Weights of a small transformer language model: 5 heads of 32, tied embeddings.
Each number is 128 + 24 x the weight over the matrix's rms, rounded and kept within 0 to 255. Layers, rows and columns count from 0. Numbers have three digits each.

# up: layer 2 MLP up, 640x160, rms 0.23, rows 514-556, columns 0-159
# down: layer 2 MLP down (transposed), 640x160, rms 0.221, rows 514-555, columns 0-159
up514:140157117104155122159111125146106107109111125102147158113135089124112146103136119130119112131104151109137131128110100088101082127106143144111135159123157142172158156133101154104147113110144167159148158131136152131066133104148104143125128118112102158114104129140170112143146126123180101123158169148119123091122134090127128104111171120146122156147097127085101117070137104130106100111125113117120178115158120108123124130121108107094131130110108124121162126157145129145112131126135148
down514:110127116107154135143107127121115144136115108132096143104134149166141114100130128118125137108124147110096169128134107148126114124097155099115137144118114111131127119148108105111143120130119179127153106121149143124117128136148153104114096139127125137110111125149104126104163146097140142099126134086163127145095170127118148147115140104144105150129126121138160163138155121086142130157121062132098150142101114130145125118092129161115165113113132119129151134158099107123142118120111109
up515:116141141129094133150133143132107144103105144140129115109159132109120131091125132139104077135117126107107151132123141120119116141170136128122138097094138169110140138131090109098132117128117121146126115129103131169119140150130120113137150129137135144140095099170089127168108114147149145124130103147145144129118111144076123139096110129124108151113101105108144165170111132140141100120151108126124125134099139168094135123131127137107146140141153146147128107174161123132094118152155102
down515:138128103163144153121117100156159131128147145054158097162091096124087132129170194134130117097145137122147116110142094140135129135116120148144103136116123122149107190116135125178110142151137122161113092118149104107136151069131151138118145133108152147124149150124162121084130128126118143107104128140097120135138096141133073087138137145174126107101143142155133119098133106102115129109112175144121137114104154112115156080117135121136129096124116129122052116123082110128143144047114143
up516:141206123148090125073160158151099164114123115140121127133127076169118134133119148114121133115148122112140095159139133131155080130125125152139107135126119087144143142137108177090109153149148113140174078134122128117123110102152096113114153100109189124133084121143128157137148139142118107143147130111145124123150147110096147116129087207082044125122162121140156096126144128146173126165128148107117083130123088125107146121118154095097085125086095085125109089132133129104131122156066091
down516:145160145121150155146143144121160103129114173168088157143115123158111090127124121109139143170160104092106112121106136126111130141092116164132128141118114103155120086144109159101126131147147156132117104154135167107162164135115105173140127154126133158113158117118153133135140113118098125167138158137138115162134095070190161122169096122119164144099101139111149136124116145130117149098141130065115114111096054119091158159129075128118122161130120139147188135113131103200134112161102120
up517:126133151133094135149165099158127149116137089178161108168114142158123111126134129119113167155089127144135144157119139135108137140145111113134109097145179120120158157129116186123126168114138086101139154145103132147110120090148093103124165117157111119156124124102128143167105105107162146121108140119104186102149117130132163146130051130134117119156088139131132097113132111119143125109106141130113159095113136123138124124114113102104120128118090122118101110123146101161104153185172128
down517:139131147094092153128130080119108099096119122172121121114091139155160121141173116128146153105100122158143101125172155133149172163123154185123086118091124130103162140093138143102120084112076113138115111071113124123116152123165119132164143122117115088117113125109146126143108121141094109159166122137111128140158126110149127146129136125112146112128151104129164126084129163135153126105147097130117095122139150127124064111116112104145141106157146102142133107110137115136164109123121136
up518:118126170118149114115143123157152071108128160128144093133089162061112132108129145119105118158138143151084117093131122175084135109122184106171089113133096105101138123136179125120161118076135077118154106134108165141101139112137125125096112135180145126188123120099125141168125113156119149149141170119173142145138101107117138102084161133103142115145101146155111103086183126140123101163125116143121086103124137130140137098116204139110152106101152152182100134118115172096135111121165168
down518:115102160120110128148100137105100137135134104139164109163101161106145150139159100135128150151100171075103143127076111148144110141091114160154119063119127159125115120128200125116101094170114138120130123103112112137107209115165110151076143149124152128152147170097125104128122104106120166131133144150139113116105128179166111106109186155140110125117147124147169101103111086108117119115128146104111140148149090158149113108181151085127116132086159136092147130161150178118119119110132108
up519:124124147116143119106117120126136127118164118137114117120127159107119119137133096132110156137096163146149116170142180119112140128149129106142101111166127081124160143116099154103132143133112144100167159127121162113129114145074130153134159150139116117153138097163100105087134141142147111138166144124166128133141124074137161117138130120142149123142099152110095137096122145132098119115111106157158132100138113090156146113093136125100137107095147089100141113082120124130135133111092094
down519:102148180129130182149113135096138110085135101131171127131185120121089142138125124136117095129154062105122109126098119135147105098128108136118152138093126122142110155129121073119118144148124098098129143119153106120142126140136147111142107156117092127146115151109140116113093099097136125098147123157115111131112142160111105141112115125121090121133112173119161124149168130118119144112111118114159116110098167171138143122129122127116146152114101151128106173163152119150066095080147157
up520:099107123149134120128111153150098137119094143090115144119151128157120155147105099151090119117127127159130101129170103142142152158164133119126154171175182159153168111135130096125124152112183139152109127124142141085101112146103122148161119156123100116143164126075141131107114128135129145121163124121120154121116142128118148105141150156149089096129137119155112114155130155128145118117167100121137130138102137136168117135110111160088142141135136111155139077115114130148139136114136144
down520:118156105093120144089140136119171140163106124143149094130084117111124109121123089122133100142118097091138126129099109161090118119111096093129147104131109118092106139112102146151140114155116104133140133168134143112132153090106099127112120128094148090154128139146113091140119109090148105124083092099157120100127135133122140117117143139136129127089131140134129125081156074153134131106099115167172108105146141125122085105138118109161126163136155141116115149076135138124144080147147100
up521:102125152148112098130163113143179138114137122125148127087133135121135108158181124135131116121143085163142074160108140138109123128124118141148112133159172163143126120137168116093161121099186104133136147162095096144127142158153110130120124148152183178136139137110144116130111117143137139112138134115141119119116117100144145153108142135143121144113123135092138132106142100147124130074144130095140135158119135077110134105107111106123140150163101102102101151147103136123086116110151103
down521:125108119109159156144145099134166130148141133128176120086099128063162142078114161144115124097154116139139105113124177146191146132077132110181132121126125141112098140096146109115131142119142072145103134112115103139120141162152157157092082143154114130125147109103122151122149125089141146120082086116113148090144114134143105146124124116111108093146129135149147119102123124109147115107136138098166098103110136131103124086108098161145146130147133145081090114154116168086125065123168139
up522:109115130152105147129114143131122155158136129146125158128112149112106148114164081114153154119131113120089125130126097133115191124106120117078129090106100125129086154137143159167135134162125143156145065133147137115124095120116164120084152082112134150111097169095150123151105103120120156134082157151113139129120180123116096119115080142120133107160169100115125100139091144131126145157154140151137150145131103127111102138081106153143091088133118157156137131174142132152149098081136156
down522:182117100127122126136133153109128147129107125169119133059127154107093146148110147119129133163141128079132151106138098131113097112108180126145144167128132098132158110167088120122167146135130133085105110116159123124104126092122135093125068145106126110164160133108118116125137164092101154140106157105135188084118108111095146082132170167185099159146153162091063110154173170108117120082130151095163120115123106138139122111137158120141151123144121087124090096123135162113092109167128101
up523:135130127118127119098127153160144139150093096127129134114140110093132159109111099126099110150135175136097127151073145136117113106138076135122122123138122140163153182159136156100124153140123067139098164112106139125124116104142114141194149152149116128092160126121153090145115123126101156137130121133115110117105132134119152101118147115118142134137116163116127089123136093152155132184112115116133123138132149124134135129114114104143100091106178109117143128180141127101143138129152118
down523:104128154137161175117075146103123146123107118105103128133130103164171129099128116152131109125144138121125152133087110129164110116161128164126103116142088096101149111157114112127137126108137141085116093105135156106140167147124153099119112107143134128160127104103124112151146110118112156090179083105137113144140138150132102118145133165135169092077126120116147100117115096117167128176122121176109142130135126116121127144124133087138087105108156132156159098126134146103097144102100130
up524:101160135125153133143117134137098148145128124152160152121112114174126125117122127116130135135118116136138126161139104095108091154141141126131135149133132140118130145089135143130149109128142092104160108105084121116106143101102143137100139116101142166154107133128134108149172116161123129125130106169129143120124128151079127119131085141133185140137095176118111149098125138118151123103082133124142109103102141138108133142103100150127157113121110107118137140081164146120128128097137119
down524:073135077125116141096078139103112138105130124149140134126130113100149131127120143130149106122142142159111126124105099081134134112132151133135116092123130120105130134094145139101110126094167092146140115095157146095119135118141111121152084142129093132111124123114137102113156123127166141113116123169131106129085144140135116120116106109122165115172138119116113133136118143130097143154126127122116158118131188132170128121176092096147140133121121127104157144154103156095137149139147138
up525:124098109122107130137062119119139147122115110102147139141106162141092132126134117185061120113103132174136112126129137093115153134105115100126063123143138142122172107118102130115140162183134140129147112144103101117129108139143136132119116116150099119097129110109132073167145118140166142122145129118141156116136121130096128124100115148063127181141113139077099124129143151152140148128133072165089132105162120144138151158113067129109106119154141143094170133132145130103126153123148125
down525:105110153155123154106132105104171145168116124111121134140144177075147121152131127136107138122133127100137168144097146158129125147154178086146162164070154169119128131157143132149142091111095141148134155121147099146113148101120164150132149118115106141183086108164125141151094143140101145104112106116167159177122158123139084134154202105124105137126113121082116099129111171121152154124085145136115159138162117087150118101122158102138124125151137129143100156151113158132124121104138123
up526:090119164118114106135109088096147182156130148092123136088123145085160111115118160148150108131101143122074121150157079153161138111130133138172161112111148052120154125147155137107107111115119070123127091122108130127112152138135141154115158144178144122156146155123103141136130152156142128134135120124061123143138113179084121129119112101119140122106136140124116150136105132143111151120138176121132124100149136096128143142102179113111158125118120107138136140103120140136157155145151136
down526:134126127118117148095135141109128146130087164138132135140137128108145116118130142100137104112116137157130148138123117122120095106159141100181113107123140101104112099136124096124160121152098115147136127095113101142117188109115127079137155134099144156171115159149136132107107130103126115114132113104086074122133115159119141184109106111119121135113151100123156142130098135140109175137140149150156109136137161149145122136121150126132134137175091159169132093118123137144132127155152103
up527:138095150118077109152151145122127068129159134127176123136127115159123148180125115111087098130106102129131126142139115134159138132120125159118122135134136099126142128116128130165090154111140142142133133129100101122068146121137136169122149149148075110096164141126161072136144102143142153130086140094113127132175119133096136171123125137157124123132106117130164122095138134138143119150139132068117133080167114136139119120124087119126105136171127118105125123109122152121130140122142090
down527:168115103133119095165140109153147128131070147127077102119138147126124101104100161138181168139163117126128107110193134147147118140092137151133118090150125112128135150153119114116133123138125140113120118144137123118104103141140145127117122153119125138139148113145124139107142131123148129102157102114141134111140141128130132109171104090164156104129132145106129141145141131136100139098125127145097136151128127100111129132095159143125127126145141157129117087117160099074157112177120173
up528:077095136122101091123138102141123149102166104119147135160099116108111136138111137156156128125130122148163165097172143161143108157123136111104119121112101106143173120158125146156171179134150115124135108163161129116107145140141156095090125148113167142156078150180123095072133107166138122154139118115122117127119151121121116149145111126079108120156100124113143132124134171119083155096181133118101148149122062098129144162099082107138120080123104183132121109094129142103170098111146122
down528:138142115139141151068143135139143154164122124120106084127137121144137105143134121098134134142085155128104117137145130092151131153125090165117106131082115130109133170139163159136081136139113134123170118124124151175168127180143099131095164134152126087115149148130135148165156150138183162182152137114139121146139113120146144086168124118133148114067137173128121125139113147116167150155123100121121142131109187144138114152095130157132120101111147118104120122120132122115140156145083147
up529:121113098147111100146113125134135141161148106111142129148145093145141091154123137113114166132145108152116137103122132140139131134102123121092134156151120105126122114148139193121147132103142100118144149152124130156093087136107143149101127115121120134133123125122158101121097104162134139160130111144125161114119087115100153159090150106131089135141139123085119143179133115136137116108154117128099130144138104125132149114043128116141159096130147152083145153110110120103154179112137097
down529:124138089131149131109148133148128097107110184146117075134109125106124138097093156103115104197167166113123125125149150180138146101115162113123123137146109132120114166152124129119167133131134098147168124123150150111158119116104132140127114125149097137173141145156102145147175150151141097122117133103139155092161126157119116134109146116120152126107118144111155135141121118112143119124127163141151142123133124132168087186115149131156151099156101125140137150111134118129107090109145101
up530:170099187132146129163139130130148120117095123131161084082101108127107169133148095121099150123133148128142078120115163133127140132124135153180153144118182126094134085111072177131072142151157127093123138115159169082063158169135120131155154154183124151126109074120152162118111138182126110120141116120187145146129107126128104127104119099110095108101123116093125150131130127131122139131104143139116130120109156094098136141153163101118078141104117129126138157121168117151147102127082147
down530:129144065138119141147175125109153098119152085138088143132148144120157148085077117108130096125142136115145132146132132165172145111142101096087152164102116117141169136134085070143116118131115070105052114115134118132107137148170115115164134096121103100131137142122163157131183085106133150122164112134098084059163130125096170160153101141128145096123105142132098141114181109132156090134149121152170153161090162151082131120138120120144148093150128144148147150138103135115106148141127112
up531:126129153179137141154126141127163093147127119128113109107125131102119132125150128112092119076134107123135106139144133089104116092136127138120110161143114116128157178126145134120093128112152116122157115128128164144127132121145087098109133118128130109145155097143124135138105114128173117161115142150171112153101117128088132118083129105085095149120123148094136151136158115127165112127135137169146115146118086134128121167128126143157126101150113153125111124102140163128127125122168117
down531:123145116114158121161113152131142127138122112122130167101097126111120119155127134142123099071113115112147155111118120170136162109131137137147116138119154163108131090146116079121082128148122106123124134112135109124127153121089171154132146092143110091156113084141106138142149126119128107109137127133164174140135098101159111173132133081155127103105148141138163139109114154110118156122110137091131131149141107136124101157127157131125149149133140158152121113147151156092137158132127138
up532:146134158131154111115126118139115120125119154130118151131150124147123109116111112131146116167136162150115165154152129145139083153156108130122115132090129109129127120107142112116145147172098156150144164122126157122096108138098139129076129119150100115126105124161120144090131127123132116112138130122137176097120098114133126151129122123178110133152136158095085116103099120118151158141150101156128099117121113084121090145092121129124148135144158130142108134133114141118118134134104104
down532:131129128150117119123105154149136132141127105090121116114132127123100110125133105145120112132128150120126125133115138104143164094121129128142112136184108129112133138132159119111137123119124127149152113136125121132143131153153113097161123110110125117128116135101126145140118133120125150145134132133126092135120136152093118105102106113114106126115131126095144173155138096147097113157100149114122142136137112139147157133147120142110116109080104131131116144134122139135166109148163112
up533:085126184130104130085122103158140157111154125104096135170115153129099114112123103139115131188145112170146111122129111176124132174118157138126102093122153122131120106150134144145103128100096128128128139104128158164118152113125127146150106194186142141170126116132118097119147161140091095165124092135082163084133153124103126129084190103104151136158134133130096168082141134127108167120111100146130094112131137156129119070135124118137168115163110113125110101118108100105135147153131107
down533:140177084089142144145144169133137111104127113100067143134127132123154139156155126120137116115135138129160158117148072053133117101086103108131116101141117150130166099152148142152130124146123117120163116166126093120128147124163106125161109092139122150111128158158116093120083117115133133112131145132125119114167154165116134122158161136153160152159200124146119101127158092089107176141119130129092113104153159118192129154132146105098150130127178077122148106149091161138149129110121120
up534:118108175138113101104088131181140171124174121155116069150141143086093096136132111092127076078120183154100077116094147108159133107161122132125107115162125108112166116075104103198068102131138102145113140111109137111095090104110122167143132110092075154155136118127118178124158136092179093136138138104128131128166119108115116116136173119146098147127113102137078140090131139128162122121069169137150146086154111172148151163126106146114128055121116119145060085123090152149170129117130103
down534:106104134154141160116185172114123139110124091129180081134093189086112141155076114103134094132131156093116085137051129107137152153111113132133126148147107087099085144111104088116101132148147105138141157130083123098143083139141216158107072071169152145108159078159111147093111144120113077119140167125159137073122092146141119155107152169151164081125131149103068136113105097145077128130125079170109122167142099210155132157114125119138122117139124127195121138123153125107137104127077121
up535:150101146145146149120109153118139151133107103141120129106113163116110181164168123094122110173111134127111053118103125174129125123063169132114166128136145110158148120148144119163117106055129122104092135125147095106120162123149111139155155102098167159133136066099106136126166114136129156116132129136119126108135154081144120115132114148124138121143078073093142134110120118149110117128105155106142138102128125161123094130149142158170117144128130113150140123168079128143131102103157079
down535:113126118126120138095135132117139126134138115081101095135128138129129101106144131119134096097125134168130155128085129146136122151126135156132118134196142144103116091110137131096160120113135126176129116124115099134123100122150133124151133099158140130141124108108120149141115130109131088097105100128158122118111128143160134163136130093165120142114138127120115083153102119145159147138127162132106138155102131120105147166142076149109122135109128124107099139128091160132113128150140133
up536:148138153125143127111121158118107143123121119169138127145090113143127137126128114123136112122128100151147133130106132136122115099094161106108116090130120146161129131159143159147133114098123130123128171135130131133149127129140122140124162098161129129149136138137187123154093107096120130137089139163081121141127145119155109090132110129128094166156109151090100149108127136130098102140103071122104111114141114190122124093164124131120138121098116165150132144091121168110170137141134133
down536:126124120114130121120158108102132132134141161087115143118126112118147157123134102146094127137087112124133135091141116139085097141114108144163087169118151111138107157097116105139064111178131140138150121130163111065140148125116087161143139153093168140124115128136142135101123137129112118090109108162113145104134115107144143124146116109119147108132130145158163111132128134115131156126121145103121124148152164094119108125131138149136153153112148150127110133115124117154119133077127118
up537:133113123127176103091105172134166154135101171135096144116126153091094132094141159079146124139128168139094125129140141102169131168106163130131126141109129092178093156098147101084110103110138162130116146166075119172143128123142152152123141134142128125086124133112170121113123134114103129107154127121146109135148164110136146113114131128128102125135111107101108167096120102178126129125155126142102157157155150117159182156119140127088106131128104144167141127128141127129100178136101162
down537:118128133149134126112157128123084151094139100131125123123149096118125132136149169120106162098141133150135123127117109133114090129084138148150160111132083119152146118111094120146107098116135183142109118092119116133120160148110127144120058115096125128143103117104141132138168122168125101174127100120146151154107120134116121100143126117125143098105083130076137074117127101093097135124131143111133185149110126145137124123156112148123095125150095127116127112116115096095166151120111142
up538:142143141147132148090136096131082140135118118151145136120126085143114189128128148149103076127118123090126103143117151176112116120059144150137126169144132110131138106132082173174138110171150127111114119179128082137130149133123117129134132137148125113145139134100127182145094126120131133123135158136190117118097129141132095138108142152135127114117111142138123125134142110105135156126101123111158122155123129127071117138134116114129072111124106109135127130147136160096166126128101123
down538:140107135142154159126145131104149104126091116123148126113111109138109142135132097155179099164096130106140177116156116146157124166149099103151157137134116169135140140074169120112109153116111114156127131104141137127117156129147078109106132113084118105154134120164130114147120150110154160088119166100139101144155123117149130124126112075145112138124105123079160153138127142115115141140135164151106136091145134165119144149108141099094130093136165164194149123174119123116076124140126096
up539:079130127139140112106142151114147126156112094080126172146110101110156123126145153090102096143142135135120124144111095081124125150151141125131119129114140151131089149163109109153119153145112121108107114126168137135104133124154152118108137126129152112153135142141120153114126130136108118159131108144151140139136143141132140129149141138158093113137135113133151105168140168141145135155141124108157147098110117168140127098120105104131163132173155123096152108143107136080096128132094148
down539:138119117136132150167123116141124157129148151173151109086135121134123116125107118168145149079138120119118161127155122201125128103100142147105121105126093102169163111105150158090154129127138145181130166112102111101162128127100139127185126146089145127084118116120136096132148166119136156114138157122103111120138129118157104131109109149127140150145125153145111151095121116129136103122075111126115119171132060101145128146103127145105104163110124099168122152119123149138189142109143130
up540:175150136103108104141113142168128157125109151111124157139093131116138151145159125154139111126104112145122096110120108110117156157166151145102149085126139130127141105133130149142150122096143132163151141128111142120089127130106140153131123126143126115153157119123115116148153166159134120115120138093140103096141116101121158136099153160148131115099100094172121137154124126149144181117114121131145115130129114149164060106117143105118141122105138120119132129128132142078120166113198140
down540:131171161154137113081123155154177165132116152113160151132141135165090105157109117135143130159084112131145139137129111175150146107132108131126151156146108132124139158149174161112166117138114110111132135146115112140138119116135135115084117140109143113138158133171142153129134159121152125137146112111133104149098143107138116124127170144143150109123156205146105134097155132121106173149114147125142080129121116102087162121127120137113166115185143155126099129117156144153126115145103101
up541:128154086155175132130126131133109142134102150117138128077147094141128131129124123160151147138122149120130104119139137130116121167117150142122126112108126102129122144133091143123122159141134107145104077140119148109117128131104114130096135090137206143159109092148170109152167112132099156125125128111143147122113102087116099152091151119149164107113158140116126102149135167149121081114137124109132063150120152100123132111115149179127155150133105151186122149096120135116136147097130137
down541:091080112118136111145129134148129114150133119139136137167172148157088086116152116091136132151105113129097103138091127181138146069145115075106138097129108148096130142099125100094111109134133144105196183146109115159194147106123135107158139145110102144119203119124095111113073141129177082177102143110083116136137143199100153136112120076122100175152096132137108186090127151140132132143129128147143178143085124130147148075108061089105113109096161099128136141103108144184154167146101122
up542:152104167123117120141112138151105087101123184111125160120091094126133096102110159104178147127147063079094137118150125149130134143105145117117110139115112130156165116149088141094159073120149154149123104117096104114110087145117140163144150144136132109158111152146154102110097151133154083131095187152096126118089111166121152140101113142151133115097090089124131112155136106119098180132121118087142134119154098120119140100081130118131101131121103161140124166131118123109154170142135133
down542:123124126137102092128107094135097157084096101152130118141099173159109134130124147136124146141159105084106135175182104110068156073114108132166164110148127135099162171125094155097152153137131119165173127137114118174091138138089132135109184178104124113132073126155084104151152115138127102127144100157091118140143125120157158107094155088110103121149129086101142131144082138137132185124134066172133161144133152112145156133179179126132137137139125176116120136078102125119058140137144130
up543:174098157192162096130123117126128132104135104086101107151131131154144160126177102110138130138153147090138146143116085118127151097116153122155092158114089121149114143140118138129134115087094108143100157128104138165123126104087137123142116126128166110148111150129102168149130172101123121130127144108052144107120144157129145119133116120112147153126135149112115133126130114156095121166087108086127118132115152149126125136142163105138162084112150117074146133107161110089153131169132072
down543:155140125118069120125135129112128107160106101137074130101151129165117137131132071117098170123175148154189120110085165121090170134148161121089122151106106075082107146123165131117125137105135131105166117122148146105122124138114124163160163119151119109107116151120126108135090194112149101136127149156133113144140124140155180109146142120157137115137132163130111137151131105103115129119101133115109122143113114163127121150132097136137120111137154123110141154137106113146134100122168102
up544:158127122127084113136140090116125128136130167137143135108095115152139127159118106088150144124132041164123110150083111122111120135109152180126155093127141119122128151118129125134128163184083146171136152169121110086174148114109128145124129157192173159131153120105127199125135148104154086157095139143103139143114129124129109113113100152100142127111136158114143075094125120149106100123128136142099129084141086112141125124113078086174135117075139171139147155144116078137198120099124127
down544:161146106092129110154137090137133115093084200151098185118115101139144159139077123132175116125133109150097102115104129118096140113165140125181137088116112111138124142117071111078152143141105147121149157178154090143134149135172117133130121143179163109166163126116131159115093146123145161177135118156154153152106110131121138123119084127121072086115146146150097100116125145120094096104129109165149113074158129110149087133105065111131141112108113153165159159145200133131143131059089148
up545:121164141101130104117112130139120163126094137128096136183155100136115151116123158120153115179102113162106149146139121141114118123069108138141125139146123147166108156156130079095158088112130124120099148101096137118150095137120135110110147113118102088133115108091112130150104125148142113119151138145129132109098129152162147139156141151183143120159116097087099103126082159148117135148119139140138071144132144112170150117102093117108167142101184140148113114145157112159151138167130122
down545:134117102178095113104137135108131142129113121113125126109112133103132101117111167114164160100148081116167125116133148123113127129154129128138127157124126117135139124147111146085156145135131171126095161160127149103157149118142126128146121146105107133123134110105119088120151149084124136122114140097092082129125101110143159166112121119153146167170150159158118107113142159120107129133084094080114115128105059129137158110100179159084087115121099094095122137125057114138120204122134104
up546:110120145153123118140125143148105130129085146142108120149131166113185143113122138120108157144147101131142111136084152107122115137092132122146113123151109113165102103110079128155095148091151136139145122159157119149138152127098131127121162134107116106097143111106109113146110118122105142150121056148130137150107114150128131137120098142145097131109074165127159142074139143168169092114083106127136122132106140193153104140181179114132100119119173165114088159111113114095133122129133131
down546:109122154099093138151124106147122150126141169103117109137172088123117142146130151146142150093111150105086115178133127102121132136200125138129124138090165106108138142119134156159160106147137122156145150157116122109112121133134101131125097113152141101106155128138131104122141118106162099141131134132161127132137120125155152110132113116143156127123101113135129096145116109149131129137152142119123139154144138138104104140159107123151142169135168129121121103165148119156164132122130128
up547:146108159111152086135115162158116152155120110141138113123137095140109108148131123111130188157085149132116089116074162122148139098109136070120106147158124107172127114135142155166105122108123147127113098146117128127127126144155122126121097129154172119097147145135140135182071150093159101130133135152122113110110132112150121107131157105148165133160128175146112145109126113131121140134141148128089140138120090089096113098132104130121098099131122130111121122142125137106084137134104081
down547:137133109117130114129144134101132127135135120141165129137145127141139113184141159116127117105143136111105158140133082131166124083129130120110119146139079135137090081163107107119145110113133176134166102122103097116142133092143117131118111156132141135114082110165122175128090136136127154120135150130113126140135127073171138114168100154157154144130149075135123140101149113172137102130134146152111140120130151138165095092106098143125092164141167165128153150141123140060101118119062136
up548:108140152129120143138168157142123155129103110126126146071122110107145154119096146153094175131160101117125106155161170121111075086127155161111162118154114086179137152159121098127088150114151099161128100123137121111127129165160117166137134127111118142109125131132099098119116163124135154116095126061165070121113125115169145161039138144117138115157165137142087139165168142129148124133124134112104127134135138112144166159129131093134124137126086141082127151144141130107127123065175176
down548:207149160172106101142133113164141106143125164117124113135138131088143089122149120145154129133152124137148096109041112135114135170096111103155142133141129125129087163124114165117123149079172133120116097117129109151164092123088074126155101055086178143158097122126113102085116120140163157176132150081164074113151110160115151134145170090126146134187123138134152135143156150137135120105123135153159146187169104155101121120135154143111129110100128110095103150132126184116153151163135102
up549:172091164146111116145121125107151131139099138108111118125124142116124080086177158153122124077170092101112115142121146100138135144163141114140119177151146150102175156112136160144092152125159105117130121130136141111116088171123158128146152153117151097145115191147121120149127110141136127117085122099137142128131128122114129096146160154111086138140100125136157136118103117123182132126124141107149138108123108131141137138186099077151153142124152111109082178115130154147129152096132088
down549:069170157095128149155115091141167102098147099117147101119151088119146164131099115099116134120119123133162142109100167111118116113117151122141151124113107144119108131095105103125169094150128165137130132095151092130092178155124133147094122077129105136097153114076158151099083112125154085144145133128108085130125128135149134096116150142127110148119118119127118143107116105128117118112132169127084129114095094146133143141109138103119085172114129126127145122137104121150117139119118146
up550:183156168130107092144143117137110115121127161178105123127142115089137139127098065101145099140112131106134111162136112070144151138127123123155162103119131136111177129125105099091098134189096080135075109132131138116120110125161103134101152105144104134123164109128121174105146120126142133158128107138145116132140160110144139127126132126127129124112126166085116167155148123132066196143135116094143129110093137099119162131138148155125089075088105096133144138119169127169128143135147093
down550:111153083092082113128127154131121142138116136128181159138108171105133117122087140123122123089132107089165153111119159101142123113131140146116099124109098113117134126124109174105169099100151157101143049147140082153114162129155137136156137165105144139125156133131124130131131152102103106112112088104143140116120125125162147143135110151112117132143179092144146151119145158116128092110123159102103111093105088116078123086149118153122111128114147160127139135074144158103126109143111152
up551:129123116099117109150127104114101152137122161092119151161098077149117118139150113127097134107131132122119128166148084118114172143094132124126143142146139135092137102119146093122109106100095165122110155140124140105082128133096170153134138082145103122138133118113153113119154136156137137136129146138105116149141112098151143138136092116138135138129108081182139113150128139132123135134124107158122133127150134114146118163131137133118177129110130108141126120110116124171099155107165116
down551:101120171147137116130140145115131143157150103122165097091145136125105179086115152135129104151099109116138096113094128132116140146155130103124136117118124094134139158164124205131140161125130078132150157127131134151170110134142088125119145178132171122134173122136110160155139153109158146153141063098146117152095127170104104127107133164115127150139124163125093128071163159178134088150128123140146112129101157136142126105124124110159139146155141159139101142115114135142105115146112108
up552:161145103134129110096158108144096071103107119082136128107107133141099114129156099200132120121160145102097109182158143141105124168147124172086124137118144127068110116095130171148130164110117123124121147159152140080158099124102093117137139106126170142108166129179151144202144142185096107109090159151136183060141104136100156100027139118147104146121143111106105139080157085104127159145120132126079157102143183181091093138166120161161126168146143189144111125129140145151134130134159130
down552:110138131158129142131161227131140132106073138136095181124142134118112153159083171112117195133098153172157150132130141125135114103139117103125122136084147114172091105169132115119073119123072104111095169130152120121142142132090151126122144153147099154166123157154127168112064144098136127153145132152093140118133124079136095119170132128165117138144101088138109146100143098132129159163131115111125119130090116150066125136144170119150145093116104116098081127137127136143097082108112119
up553:061113111134120102122158118067100135173150127113140101137152092130140082119122129133157107140116161161127105175142107124123121157135087127136134126164165093157123134166142088115132152128181154153115132179142158090064089147101078156124152107078157100124101106124169152149159094139137110142165202148112081135144124127118102101154122145132124104103101122130096115157164120157110134105156153154132085158131109152162135178110098137117151093159111144111121157098145164150139107087111085
down553:176129153090118119147119048117114164162114161114131110145166113124120118128131123141143148158174118094151131142110104133147132125088145094151078141085104164125084137153111105113145161107129079088107112098178115134091107078149112168107098136130114098149052112136127140107153143110191130100139120102096146115119188109098130115122107107104133105154121112158126132125160086114094114089160118129136171097152155074162118125136069159138077121170096133139117146132173156130125162187096078
up554:102174092144107148165092117169144113138115147134162099134113110149077145143142147145120122114101136112161091170106103097094137111142119143119150151090115101197137158145151076161092138155106106161138120146083115148150183122125161134092140173169135089194123147149107127120177119132079141142144136153112140118134139129142152101145176147102118099167116156154113135116141150133184163131098138153102129158145097059118134124134090090132115154125055177116089125089128139132126140144134131
down554:095152104149117160112078147173112146108090203147123106165104077145070105135123123146135173089097142110144138125108142110094149167167122131142181132096176146140162126124144101101060141128168130165160118122121088097118168146107040165113149123102109145125121126108105071142143075179117144113106165170146111091133169144151118136089153137089093118155107138145143069108139147111177132107100100140195141097097157123145157116135107125169095151132121131152125136115135148142125137104145141
up555:132102143085094120048156123122153147111134174143110125128117084054062178155109138121149082133118115082119117136109148132113176163167102109130145117139104100132130178135130135089140177133151148148141155155144109101151144106148115139151162107151127128106127155122124118120119115172182108090152121152133102111094129119143129150199137098117139142184080125103088137122129100155116107108150192163161117162151144087142127105120152055133120105118122148134098176142115165131169149099118110
down555:092164111134130128135143154100132119122081090152147122128123140118138126103113175112138123148123066138120109095133144135130076081085104116134109144086123103116095086154112073162136135149114117107151106105136136133153082125145179120145127177096127132150156122153151113131119113099071089147097148112157126156173114105124090106144124155141084149098116129159083191107107100159150118127123120128151113131095090127129178161120149173120117116176128136169165092101137158121095102063111091
up556:126127127109135123124117128140120138130128129129129114112121124121128141133126141138128126139120115119136124119128123131132122121135131106118109117144126127137132134131116124115102132122123130127101130107132129134119132140126125123126131127121140130135120123125124129140108129140141142128124120124126127118116131118126150126122119156110125122133130134137118118139134114136125134121116129122130141124130138130125128135118107121127124118135126118127136130144122150140119136122137128